python train.py --hidden_size=160 --num_attention_heads=5 --head_dim=32 --norm_place="pre" --attn_scale=0.177 --init_std_qkv=0.0258 --init_std_o=0.00487 --beta2=0.99 --weight_decay=0.14 --lr_head=0.00798 --warmup_steps=222 --final_lr_fraction=0.03 --batch_tokens=65536 --max_seq_len=256 --max_steps=3502
Each number is 128 + 32 x the weight over the matrix's rms, rounded and kept within 0 to 255. Layers, rows and columns count from 0. Numbers have three digits each.

# up: layer 7 MLP up, 640x160, rms 0.0834, rows 264-283, columns 0-159
# down: layer 7 MLP down (transposed), 640x160, rms 0.0647, rows 264-283, columns 0-159
up264:079152181095128136105098085185090103146153132117103047098178113147076054159128144153131158060092119162115177137096077085184194137153114137098144124099152085166145116092137126133123101158125163124112204155162074136127187165098144117143088156132157091069084090182158195097116135182142089049102000136140156108156180081104191054110147167136134138188069059088165109123142134175147136108169106165060157145117139110135140072173098170159096124158118114168192116192093112146184104175200093
down264:063166184126186033131124114097121105092156140136100024084124193127157082087068145152080150120090118142152151153079088157107038059132118102126122149152171182122113143173109092196151051115211152199153184158098108102041076173080136121194147128158138141154124106104130122140159147151205105138089151136138133154126172053119105085182039103049109156163078139157157130139165151086193068135188134047115139075181143114107158117165181107136126111112204104208117154182081100082169114055183150
up265:049128187115081125158182114112108115179071131133080111100201125107130183121186113120122147111107157074172124128111064127112127191138145153134143124106158173166111101154169108192112132140074114155132113154124111162091081036170107126090068184184222108092067099132155201127156165125147154129152159047084170155126145078192173143127153117192149129122110172149145091155084164119075142132196079112150083087041068112146114155121085108119135152093088035167143127153137056183158132091124141
down265:173123092171123129127143090149070174088065057179100098133201178126114116146193109112186113093118145107115108124176124082100068083151183125099137097116167141120115150135154157168123133160153153121158179092118048133140146058107146177160164171122100155169123117063121236115111154117119166043087177136085204103184102081190091155151160042127125150060080172183146090122096133081207196087194126169095134077173117091076145123051158207141156170202140151123111145102064054149122121051065090
up266:183187118021131161110062113137188150090128100139108122157111114162134077149045132130154140052114115194090095124155045097145083106101165080141148151134173134145144159104092146113179141041156159128147116171094121107086142142122118130131132117150156096161068162114144173094124170129119119136162161123129153168154166101134114098077171096139118095081112133123128127160134187141078190110144119178103164139137180156156108110129119081140154064058144112166170172131165082118138134156116101
down266:112138169098099135173100188147175167137131169175155173168120151101125101108108224132139137116121189125086126058193130146098086061116139105143119100087072089074117122166119098081066122153133120135170155139105119197142122081129098057120106090169159086104128163159124042150177133143126209229166108171101165136086110166161156142106133193079100132057130122145152047146176119129101106157186117156124135134141180122159142116062094097122115124077142118139153087113131068103139120109146079
up267:113133181139112143091109108124117116114112089112162119160142109095126100174128143145114166153151172121112116110122119140122108142145167087141137128178155127134078193102101140124116157134131129154105123126142122121134158097143121139111160118153133091111104149133140116138166082152114132123134169108087130150173135137131128054109117130112140122160146134173120127146156132142117114116108124123094130130159111070112113100175145124082170126133104130115117136149127107079155144129162080
down267:115145151141154123115132048143087108163139133155145138130108114152116126109128118115160160107113111161150140163115133089139141127108134159114119107139070168119092172131145112161124160143120182140107082169084127085109109107112101101167100205078130117118133179152094118129123155087152139106123126091133113110103157122137130119142127103111140137119105144141141123156113152158138123159099113168097114154134071109145125169126155171111156106128110127135098158116131087107125103173168158
up268:123121118094135072155154119127111109121131126100100113111144121138173153109134096140132124109143144159120121123141126129110133143074114114103156154064155134130138080108146142127157107112122098132125135112163096140166155113099113148141112156124146146130136134135105134139114097163127156156114151159074130160160099166118148120167144115142148163101179129122120114115138105146123169150141135096151126093085144124132123125133100132135133106131178107140120103100106129150149116132083137
down268:139154144112160099129136137130133127151142126094128147148132163167106117144128100148133137114104088132111127147128132110131144130127143125133136081120153091139097146108170116132100125128102160139121120145062140126142104126114138124159142130112151132175140162117161114149096151090103137127126107157157128139107117109152119147123114143120128145134106137131142126119145141114140091130114116148164097157111128121113106175133111129100131094147145131122103116096118100135098133123126140
up269:062115110116069171106122138086183131075104081145071103064168039116179160118115143115140108098132173140213112139120136086097102118148155094135143089156134191202065143187134124150109124140169113160097163132150202098092163131072140113108110210134188094105073155115110148119229140157111147180201130158139126111122114149146143146138068106168190097074148097184096129104182174141124153144129146140144150048149184123125084097092118143117136102068102124089093143068123072120160125162130102
down269:143153196164143057111123162140100140170210158110172122176150144103082071117142065127143080177151107112038139099181111157040175134039128121116055169170175123075159095188141116066064172144127167091148125114148111164191155110114135146086214086209128128181122092133081167149068187144111125051131143129136131144175110189103117151097187098092058108136058066173109156091080127151117132115092145128121140150123117060141161255122137111167123093079186136152177073149133151127085096135157154
up270:142113109101084165119103107136106115139181112113142119119142118100165139182142136123149105132149115148120125152128134130174150149129100121122128133110165152159112128119136114085138195082135163130110132098172164112089143136104122130137051107154140150070146174153127158102135134197076073096110104109126152176135116127112154082136130129117130111105114125121120137141129146138145142096157143177148158116165088140154113078170115136137103103128121160095140111162128104098175126148135128
down270:158115119099158095161158173164138131165090118151117130140113080091081104103160139122105122096109159168133129112125177143136109113129149143096099145093116115130100127148155156182100114172112107139148160133087113129129108143120123110170105099156075058183143131123092152140123180058165144135149129107146129115141180071109102107128111150120143198112109143125156110122144136112104145137118156118104096122113116149116132107124136119072135139154156089132116117152149147104093134153129168
up271:087120172138187137118076110102056083156149092106137124158145106154117123147077152151069163064077140145180091050120125129147148156131131136076178153095136185160079179091065127144179089135098160167148166140096148158105218142123134126145108166209120098069126181139095204097091131125135106141146042084204143110138176052172155132095096142144069086045146130094213108169108178134168129048167113180091149146146117182125126130120111170093137148112146156138047125107195130136105155051182093
down271:161159119131091161157138186187143184087170147103092127147162140116152133181114178119106099215153118083030153176175125127167185123187196086202153108091033082141162132110148139120129106135064237136163129178128104109115066154127098098143146051118084109173169149148179043166178048091067127116171094075148057206044109086153153117114156172107110178090122152124114046079081084032086128150150204101139111154158118106194140068101114118095210086087112053166205144136106122094128106106204120
up272:087108125089131117087141099114159131091117152113123113116166128094083112144103102173119145156142161140119123110152119132125156177130126138106122134091107142101150178128116105118183174140133069150125118117184114079131162097148107151102126159188108082098109107146127124128149152182106126152129107148160133111093113129094096106133119099102173103122192111140144125170152153144133114146143098131093157129091155141140136172105129136113149151118140139177122148124124118131145148096134121
down272:092127102080146115110102168101128176094098139083129094142153121123115142140150122140159101133139148127118120144132107094172126140125136165106134154137133112171124138150116120131132109157120147123119131108099129141154123159096131109125137124090116115147149100126130125116137130130134136157146133113118103125116087145138154120142109105143115121098118123105141143081139132125110097140138146115149140132138138151121137137119154081137150156146092117125187103133106128135153176152109137
up273:118116140080154181155139106076158131137089154046050198146150147111081132114121146116203141046134137088098125064159086127130095161141152119151190080083161155128119114063088026128149075118076124132091182166148131135170150104117192115105101104179117148131134152153097166092144142142108143144111142086135161168134217093116156120149110083128140124101097142071161156163119104153114129092164131179069104142139082120157154128148102159173177191129075044141158091132116093164229154127131118
down273:078106117159084094064108087122120170137127064126099083094142121145138104146243174072110137152106169155155181078165172158114104099109215117100176055189122100107071123127103203114117172130134173092075098077163158210147111129123099155101153114104165091113170048114175179137077049099202131094172140073134103158116041093191099110097140171173117120100146114118102144102167126129121125078141078138160201103159173134115120164129133141071147117205177166079138124109121177172087124172063153
up274:104146151039147101097153120126109108119114083135078082099172161100100058151078080212094163111134142144101218156052081065113114196091157085104216112140202114123168092047185170192145083110168150126126145108145100165171132111076202153122145142155142114125137146128148077121087132172096178179092080146218155170140128127107143132123135068139114114133159082089119173147142139125060148108195116133073137097124167135119122147177122150155075094169096098135147143126178129177140159119212122
down274:100134116138085149125171146151130135047087154161168076111202165107138109122174169060143152131169126110155147094095164170079135102039112101135128209096036113227154115190182125145077157161133130078123101076106169077107157134077147144178173197151124122168065189146127149109115131127108080068107139106127136108135072115100149109166091121144128193051160194113122124096132067142156103094039204083153156129107126090083081172054166145087176149125133136148178169107160157103046140130172134
up275:119091127135132149092118085088110160091166127140149151123122142095181058153133120095146131153223127131132066152144035132114176220189111170069141116116143085138155081134091111058130139153111097095101090198154132013141171146111123118113172114198113130133158106131112146089138106141127128171112100131147113126105123068080111099113090132185130128168101096084100161168107110159110176129183141164053168131108087105150143136126081161120155142100136138147121153182160120096159154148163161
down275:117096145128139202157108102126000163174168105086111212041119113111096105075169069125183125150149150079077226159112097142101143119141113066176129199119115151085127150172132119132084140165155107135120124112107129126111087142081123196097133167088118159168066141165092162135085021140123104165110068178109069096113097210095093162079120157059153116136114103149150121113106150126137153160117098149112118138135139142138162209118076132119078171152218158164103105148191172207112125125103139
up276:128088130092164134119143115143116078133129100124105132149137132098161133149137131144105121147157126156139128090145125146115123151114132108143124131088133150126145135077109108120159114115116111161145127132136134147125098130131157112103123159104144156107140136129131141119108129132113156151054109116113131144096143113161158119145154153146110095088134138129116136171139145155113150109137160136131137099103127130127133111119068144132106120119129114121123151142152126165086123111144125
down276:128159130130151129111138163122126125124123154125125127141148126148129135120128124133134128141101109128111127112130123145128108155116133130121145084115158112110128135142116137115108142117131134124137132127157131128121128094126119131137118111100141123143106124129106106131157159123146127140119120129144130121136136125119118162132117086137096130143144151119124107114129106104139089137152158147127139133106141117143117124125157118142115151137142151137150127121100115119126130150142079
up277:105101105107127115105148122173099132138120106111140124149113115147131185165113094171163100131095218176120126152118120132119129150152161102084137117112214132122147116159114164153109085146114129151121101129120160149126106120144127160136167153136099120094124119117083132124162145132116130115081118181155157147106108173161185076149143132121166139130168090113138095119153129140100116076086098091142101099133104120111139138161135148096173154094118085118103151119131114141133141149094152
down277:138177128092122139132127089108106092175148141132128162141134116170102115091099127130117136096137120145128117145127145143134141124156118160084122100099091183099115152113117072127104179095097132165172175140110111093153111135134144134140094105106132124140159162136152103164098152076156114133119090076127152111100175114112133144138121149134163128148098156125114133106109127133142129130123166123110119142119136139140110120123131145096123123132145154160119150093104136136115166117150148
up278:157160183135077199075186113136148070127165146103070145140096145140136171117132123120094178169080185116134123103121088136099138160153118064120125130182169183106108089103148140131122094098117161149136155195113071115108073132165082096029152146164099134086145111156082107086231150093062130132161146068162234113121090156163146122175122079186116142117130151153132184132129238115065178141095072144160110133107132165124079090144134098138161159057096031097161121122158063185141167112156113
down278:124158101139147166132140136152079122131117127153110162155161091094206079144116119123171068210170128068127130205086176069122098116136184135148238070090145099084115086098210154121156158125109158102153074093114131108133135105091136124084179167167066108100118165128075192060141107106118146106119177170096127172144076192174080106212155133136159161167048178155143154125099145147118135223057155125077116162164094126134145132112087135158091112115076171087113197183087136071065121077092146
up279:166122147122169156077140098102136063113156164111114088124145112126148135127114110132131189172174092208223046114048116148132117175062100125119161165131119161195118127101131072118142144114106049199087158143211101140154134090117126063106116181158162106100158144159143132047136082135065097096161134138119135111087219149100104118179121093174157083094092097067140135121110160162059169123155158108095126134098119129148047136197123144077171173113059057115138079152151204181135140144146129
down279:107109141177119128087158095198174155054101125138121206147093054121155156094115093145066151107125147125196178152126131113103081164093117126207173126117166114150165117122151166131198098121164117113128069092148142181101142153090164114103143101080091154146173104060198113119166133143097115084143153137065144086150084124087183130143094101184126120165124113156148181164069162117116080173044122169067164163093135154101092124120148226150094170135163128029085089159101102150103155147073050
up280:137129194115090108132168128084103114087190153096140123182123113091159104161132136131124128109111129144101097091162054181191139186149161137123140072112141090105069166107121066109103133140166113118173174179152079133107110114112136109157120104136140098153139082167125133088128094151142119117122084120080125154203098147163150101078155119180165125159081082129163079100118143146139158127129094150078125132095090132122119097123178113120111075094108143123130159107191130106171147074186107
down280:103128048110118163160127155174062141167123147094141168093131079158117117149103114122105173128167115138090153114122133117099158108138129150107116139165088153160125140167145213133145137149116159138147084104103197128083156148066098123099145133087104116157156163112090101150138151106099173124115133205140166095122119187137125114120113122107092122106162120085100167119114180132132097114121101075102130150090096109127154199139117129163132186102143118118133069113125125110129106153106088
up281:101118104119134148150174139135127139118112103128100110131154120143143076196134135153124147120157155107114096101130145116147114108197109114133132128110129151133126154121113101104148130101094145121095121112159108144110092140101116117070083127165121154096113142099116173109129171166127153163106132098170123124134136077063111072077165119112171111115159132097122106157155110124143135158149116140087134134132146139090165144114138120118125119114160137116105145154123138146161152138107115
down281:152131098120156089082155080082095117128166126120137140147136093119086133140112118163108139094094110140093133155145149115130151111139150156141147120145071121137121201088145118138133152133085135170133090135119140121115130122086128116138134156083147162134140139145115109153124113122149142118117109112152143132125110095157118128074109103148127116148079134163142116113129148151123072127186151130153090145152132121134127164091140114175153154113107147166104120163130125126064106174113150
up282:139118098101137116086094101122126113135108142136135147124130113106202157170115126121125109130106216115117155118205106109141126159086176128119162167112147089126155128162158142110175110116139125115177110164129100129133115118141111103098142170129129113147093131141097096128111100149113129160093126127160139080166147084143140170176129116135086137114142110106146088148111160153131077141101133095134176122133167125138099123105108118142126114137129106081134150136148075152131138130115172
down282:109130086117126150148133205119141160124104135118168114119138141145106090122138132121151103133127101128132117144117117104127128157107088127108136166118085148160132101145111138119138135122117114128132137147151116123170146122125126102132105108126102085114125122147126144112133125121123104143138151115111125177113085177135122089140143114111142127157110133115157152092136098105132140108131152124148116156137117145143139105129149099118157094119145144128149127128117132110156172121115128
up283:111112098104170124117097095101158148157091139136127186114160086141121150102123096113164119060139103140133132196090082103175126154095070125065178037116189121116094101062094135117187085145115169081106159130110122084102208123093160189144056115192185027125135163112125145160105141165055162152188131135150173115094159106082197089113182078152138118119186118123090102170124131132135124069142140208130160130161122133130141125132118148127126129151102166184090097132132111142139157104135146
down283:154101118131162097138116138144093098150061179153152133142076056178208148147102182116092113123180178096108106157145160131118176131145132140159097173075086160133126124138134152186155099128143150102160146155126122186113070108115115182116131118156089172108125130118138104213174094092169122114103145099064078093033134143096077105136107129149071144210165109111111134147147190041163118096107106085154118133160147143140134170167121123120156137106174130098120122119136093131088112105120039